config.toml
num_key_value_heads = 2
norm_eps = 1e-06
init_std_o = 0.0
max_seq_len = 768
doc_mask = true
max_steps = 8703
Each number is 500 + 40 x the weight over the matrix's rms, rounded and kept within 0 to 999. Layers, rows and columns count from 0. Numbers have three digits each.

# layer 2 MLP gate, 192x64, rms 0.267, rows 24-57, columns 0-63
554510516478562462543470496532459478526495512624510510509459504519415560507489505543571489527503457452455553378495474477518554514508461534586474519441424409460477533543473502479418500539539476
522506527544488503515493514511507475470539498531544509500459492502486543546409526546466514551504466567522513487504480500503477558499541540455433431461470505452510488531458517446425511462449462
494523502472548436431502522491503540514501481546488533504482488525503506468519531517513504572487460545500529511465496582494480512489534513484504488482517451527496411455487510453468455475488485
541513511496463404476547571541535452566567590521524452546543527499447508577470470520544547477463525537471598524509498513557563556461461555580537531482584485467475522496609468482446541500490491
504515512504522533481475487406488475507434525495518556422568404450469456482494458513508474505498440535539554471493498488502519524510538466433494482515463449496527446483486500500544411492524482
515482475499531481508525501510547481574483492515491495546484482488448509456472477405502470480538456450558509532429505553526579518521540479484456506487436487548511563464453483492534471501486480
473502402469535495499526475543498458463463439526409442568497531507453552548445520464564440516510515468500574386527495459474543543537498523494497447494501536517503497538516533505407510551493575
478525445455514512570550559460472466501493455511483527499470522501503493489457520507506503500478505477499556473483522491527519514535474526488440516469515469488507554495473491569504551526511531
490497511449475506536499511524535455508522525497600499437458489558540410483451468517490537511435415520508506491436515520427550463541519499492537516457453491462561515483514481471487456540500489
538507468477478426483479515495533501462459482603538499538553476450508502486470538541529476549473424544525557534479472533490512544472520502517498482468433419528542454534469502430530504568363513
490580460535477531472479514576541440559564502491496498572457518514454463547429435433475481507475453534544535564462493526480543490505489480460530423522528506549460500437517469460522525464463493
609483536480535451522514535481541481617479514564498474449510471484504517588514505506476486521431436526530523497482528521449491552493462494449488480481495429476562480522520539478504488471497488
553498588503540510524501520520564515491498545501507522508505500515454527475475538503463503509458412479516540468508465510461493533514465496462482503543519522557495511473525513482531511536506534
536488559494515514485505493476519473493479487515456564557505453477498517503481549444503492539536478498506517519466432508501523498550518469449509464500464466478503459492551494495465498524441481
482543530465506536575464505532490459483471524558476484407563524545523497477488533478587452487510442430498535468468492488494480491427480466482464448465403539543490598523514499456488534482487575
571526528465494549498473483437549468539539583516489455506493489484484497512557506421467503462505466549472522466507479552449427466454511545512501530466485519528467546499474458531477485421542478
518565522468527463492507486553465510495476547555528458491489452450515498536466467489474604439489458474476514432488473537532518532510519496497466494488535491491552504447514536497534488487467539
499470482531473454519501406575552520530513516510466471477535470492456536511522531530539502610571438586492550504482436497457559531519538456490507486436508489479528558576484473448497472471453478
530531437505536440535472402478480448559484503443475444425452461470403517451549490471568587447511480493551544491513421432454461427468452460539467516456485510532453560590521480475515500415537511
585519474540516400515548536462485505552495503501493564522495470519479506483521452526580551502501440572500491470503528547521522504483482484432515447507446434492510487475522521503523483520500471
477501441531520513631487575481491497459463538549525458520490530547496525459506450481479472399468485533525548424559455514518451504509496585467424430519482433512512469499499492456538527368422533
498481535511464495537494531508492444479521534482562560505452567423519493501543520602509435415514453481510550532523500488474568450487547506499515441491524463471580494574484494455454450494507438
563511551475524512526479454495484491497453508547516506511524421477550530465535491522484465512482483436455552469429536480484501496469499435526491472473427466515545533568417523434474490506482491
490469514510499413535475509428539502524382470551468520399518541467450509553542481513573484535463469482443551478582467435485512536449495524523492469489511471467477458544493437492521458492546471
453532499497483454488526563485492526524534575507514488456494515451516515525474509461478457542527497484463534448491505545494524571464507503510463452471494464515561537458463524523489546502531499
544503535495450400525505503429516440518474445498413478438514476517455479441453490537519533564543474559522541458539439524463498554560537471472508485426419465522468542537435481531489443449356511
503466487546508440522479490508563531508492612531545548464504546427489477540528509499441467558469513500494559484493450541521506537514539518454439495502454483516461511486509513462605484456488408
505523517517535535486470576483495508486469492503433579472485499483380450457451447535520537511511511507545561500617539429519483490493582493455500503457412468471492519487460525502431524571520535
440486462537509392460508490482554502519469551469494539512474429481451538482462502485535461514459496566471548440549432461515592505524447553474510401494481442501489492467483472480544477448448415
507478532470597485563537498553459516494525469556511487458502532477520500549539506506460543510494563510491523477552493550481440470510536544460479578429468441432533483525522480462469506479507575
408495496534438401573451482494558475503439557467517506467444420481504495515609455483581426500449502497407560455526439433496589489517495450550475537527493443544559408516514502424542525482509456
535506472508514426529489474557476492532559446548475403463445434501431477508498516543543508542509460486462570503486447556511606531545449514528512473454481481535515479464504514502547474548470556
574487518495533468533541533475442474502519481548521492543494496462482493473456514411460536519501453482483529505496444495534524534560568532460498537475518452448463472463501473483445552566430542
542556509493484473516471575495533500498492511540494504557469539491537553546476467432559491464470449474531554536488403525479537511446498501476549451502569455492530538447525530405538493529506451
# layer 2 MLP up, 192x64, rms 0.275, rows 24-56, columns 0-63
498442497523544487443562484503547508542480524469504487548507501479421454489546533459494562511469494502538524567466540350498542528544526461473555476493495558564535491356479483475503534507508512
518522546529514522517464464506467512504484485550464492481436493500478492566463496474469451554493499555497509481505498482538438519543543481500457541508484527432467460431494502467502523506521493
569457546498524488496515485515409525517509447462469532523450479520553501548516537473515459518524480508530486487525525467487503486487516537549510522531468455462496500537448498510504507533471532
465503496476509470587439536488461496491491524503574500479499547410538588451424552508438513521501506476537519507560502507479452500568541546443489508518512515509564490463505555502480457435496533
502571530435492477428510423512489510529468565505432554513506338459520502439519469454577517554525482555496463513500505399514536464519565475523473497538483528508470486551509482510506504464539487
497499470533498525527543429526470468490560524471553442447444451489484451480531490516479485500486516492518498505468582496445492553494576514527453447455555534513520471499487587439509477461523522
427458543521494462489453487525560507535515453513499478527451493488510472509492495453553433548554435502484496537506481442586471497519507481536478463468523520537518460402487494515467493562487515
501453541584506423495457475561491548488478506567523462542541532510488473534501481498539526476490480562495520530537505516475500500487499527531518481482494449518507469511528540464501496480504507
449586540498569513474473445512452509490489494570489499438518549472502512534511481499495403522523514506549505542432496447495512550503489537525515497526497480510485536564527450485523491458498504
413487551448459568486527507475437502449521570507492513471501559517486501513561519478474484456494526476501506542465528521523513513548445484581459537544483536564479478508498507471555507476433451
482422506492435421459547512526470523428490526562480497469483435500492520497505504525580430532543479508461473569549483497525478462576521487487513455530565485466463502511516454500525491508527504
495544522496485499516538545522476485457517483539518510475491489488505502494485557461517439467450474505506486546517456537493523514547462468453497504476519510475515413497563513454542550481519479
481483529516479476526532496534508492473514501477460483470546461552484544484510458581471548447481449518476474457517495419460514443517465552485465574555536532521527507502479490536541514454538499
542452519452500551519476530513425460477494526502560520471507507557480535508498483541524505509457543484456476485516598496501467468485497560545465561506475490547481498537452514547553476460472537
503525459535505476489533499458521477440502455493481547527555404547510441450466511524452558504517422514501464486470493443471629534532496543488518501477518480477506485505497463528481429475503495
481507523524528540490471546484490561486523555500534467514544529472467478554506506457491544482460483528444545497499524469480486483550492466532518508484506521515458555508454539569426499507513522
582436458486481597512568511504506482502493497463501505450520506509464514486525510492530503522523525528477536568475493496481463539492526575501492487504461506528448535458556520527551474450518456
460514510485489484517486453548458499514525452553388498565469542535445532468460495577535495574548481480438491496492494508594579548524503452587543505561500523502437549544444507502504548564589487
472522537467465527573533509598521550427507553488458539583538515531532455524469506514431524511525473534509481483531527496504437463546499449407481491465550467395484439526523502459468476463525495
501500500460524509537415534496502471559469459490467463498488451457539444508484474476424566503489536492514484479557539518492435450498388483452500524481452452508615507496539547458469525487474561
419483525484520407548510529594438499538507481490428473498506449532542460445458469445540491545543493537459454468621498509510484488551520524468508466538405459454478514521491499546473556494497536
527480424529492536479537490501488524529437510513551467440504545514496537451475483486423532390439521501518509523465490523526490507489447533496518493564555500519502509431489483433532521488501444
423477557443520493455455500518529537480471559517528549488459532509554501525440511486543461526494450461526501549517500436519475490559488402456468544522421530462463475568556421509478668500475524
532462546458452485544469513452455446509482534493426514460490499521494441523562465460546490553533486464470521478572443487503506489398502516535545514576494492459455529530517432538520496518581553
523559504527440475458517421467518505520528511448550465475441425477519508509551505452539451478507472550488484522509505520416504503487460493466466486502531534526543498527535474475468529535481492
456546566483530447538482543404555519476531497452541487559505533507531513508493487495517577524469504473458504565503583463511446532546479556425564458523552509456469451485526546508527526529453501
439479445419512527484482480421515484530425534445487528472555487475519534453532482503563493486498418519488500509502499466484494490507471532529492446510477493537509494482507464512563486462477442
506517479495475462440526510474474485474496472453508585454473504485466465448547462504410495466461489525548476530521482497435459512462481434439502439469483613584498494435479486514497470471443442
432486405485434460484477501499538442502490480472531463445592442470483523459462537499536520540538458501468526563530559470501569572441514480498497473477497474447539508474525551495604443542461531
483494594442481502548474502547549559495523522512520483498483555562616508535548493498495438509485510516460517486445463519522478461440522493499461541462520517483431600500520489481523532467483502
549484528486526425535564524448549468474478610367574497424466516459507503426502490477457462410520489503485498428462533457445444501503548453497499501525434436413541485536510505485536522443493559
484515513511464564484523524484442461504497516502511523424495441539491461572472505539504477494540471525550491541514523520474498588395484543494546396436510471525524570549529537484510462501479428
446516452497526495513420510534469511479541513552496497496525528411465432492493506506452494498491503461535472500432466443498534506530513452515509537487484478524442482501526483486480508549466540
# layer 2 MLP down (transposed), 192x64, rms 0.274, rows 24-56, columns 0-63
448559510460551510539596494405479525519546506526486511566603459499467533475443487487534524510556510460479480415465534524519537525541449544517509491447469524457485477569506524484417444510507445
478460469483447495499514507520473473517506562451498497495516528481455531467467592534469452482508465511500460512514488466488525522442480490480455435538565509543539524540481475461513534454528535
502534511515524470519455520486489528494499509493540474494589564541482487492473589482504482470506553547489531540518556546543466562508527475448504482462484526509488464454490462529539503494508522
558517461535499509549503437481465449461547516460538448563509512547488454554514487485521490582446543476525505534524502493510507551452456462529505493476376484450507437516491553510517497497509509
485551481513531498546497467532540499570550486475513506520549479436483536500411652495510491517529485507460514482562544583440435521491475519502559546494531508390484519488531520537543498483537459
466456489534498490506501472480514487549483527486476446520447488561517512507472413539521530448531486484512470538511533486511499488517490475541511563495497542428484478516419451551508591489500548
561391507534514515500528491479499556489477508497567563496452477557421531456489518469467542565483464445438460476493489463519547468504545480545496522531510486496504478463461536509475455580539507
528490486522462455519513507509553559464529465470474554506524533490424492459499336509522469523512484515492484532531497550527488485514517530511524556539470474455507491498459520496499484498437505
521443522527468442471528516523459523448507473551505483472513520463484514491533495459484483529443543503465599511491549520461435470584478495506486458435508446465539494511509574551589469530473514
479520491490472502509484492497472497486438435487552523485502474538476446470406529502534465482465456519466570481618570462438486463498541510520516508495485497446475497446522495515467564492481523
479545430524538412519581509487532533500477494520510505554527560503559495469448383558494568479489460530504509498500466519483488504549478465542532508491477489494421457540536504515507493476466482
463541449480462474490499476529532530544507500498518504472552495501487430447500593529483466552509506536581472534541547521510535516499509511483510555443486511511457522529514457511536482518505477
483527546486549495520469497564551487467498512454518500518498492547502491477497581535460532564433509498468422489554522466468519524451507480534467482506533537541459551491507515471532532580522513
531497520494508475512497487502513490471488436507511474458485527500477485582505329576486553483527498495536472491492534516486517530513482510546474540456517510506564501497446524546513490501571510
497470548542514467469505513485507454534496580504513453459484510544529509583474505487494571510447502497454483540536473473542541547483486525455440491498544496524476477456577489466523497498449511
543539535499498437453522481499483452586487525530469443502467501464527430493554611497495482532511516461506529523526474490470461498449482457520507521496515512515501513498507511520526479462547480
488501468503475508463497515462481469537523479494490513528520498505543520470489448446525471527522507524517620507460490443502496433524442516485483474438396495470522479529490529492455548534556438
439438534574553512519483515514551571533540551452473515469519506532473513543419517457436413474532484522524552502533531423563461453519508476445516461512534486558530528517483435441506514496434516
463554464418529466457543501514509489523505517527448481454500503490529538435550364466450484498508517506453554557486488516480528479458507502520526494488556482525477413499533587622488527511547487
450504522509559538494508462491484552480507457521492507541483495574548502495537486551538450480479486492510620500553487492462486537539533444543484455500505510488410492519448476534464554549461517
535486563553400484489460439480475488431514532584414471473598482506494499489525573556483463520523523528451479514440446488490519497479493443450464505475504453547477587545526498527470499510503426
563518520514483516472445500468453496494532534459499508526452502520496488479417463538546575544513513448529571512515541487517543505526546475522417544514505547457422470511545541534456499508513485
529481521518549553506435531456407512481482443454429445459490482559601523498449476516527538428511582466505426503461508450448453570554477432607476552481527484485487489520442528521503449526439485
409536562542484481453540501496533523478483443568518470466513519579485524479605532513579488494536534504504463509438536479492497456494514485481409504486502527541414501512531520507576528490508406
509488505538479474530521472530457498518492487535527488524525525549449476519541506554495510512518523500579540502491520500504483472510535482468527529519451465503470478559531514469403440577475487
607432436544461596429501478510521551569447490529451540494535469460478585496491512527413463479509513456537469497505493551466604479477497463478475517530470448516522494525525536472487499525475528
481507535509485500558547486534427521529551451527547481526468484485584480537485447453521510528525524442502520511543550550529533523464561478500446473485457537491525474476571530507504488529578495
494439453478502495421517476523527484530562525493505430411512451493491501492617504487534476525517457517481574503490456495528485458468427471476546474549554434565459519508477538498577517503573463
531484554438481500524536537498484481543501475531484557523521520533539585458465558449480568474448550477534496503525481483556447493514498551502532540464522489587460527574535515423399434505474587
520503512522505576467485599518494493506613492443431503512538507472506490508435490498514514490524491516519462556472533476458420517527556484493441493493558517507527522510501500496526443501504439
461594472439546513459477476476464457538556490549532523503590502513499437521513617486461443453478517524489487403467509563516546541476513529470518499497516459478543526544578495546460411518512478
499472551465501460487435479515548537496440499524479532526558511478490546438509591552537564507451523572424466479523526518430491477511544484509460543502490470509482533538562498502503507509527572
448442522508516541540494512472546539534488545465447485491498445517499495495468592494515514441542505502492495476477503548469519488509463502480501490492571515538492527512539458536516550420481457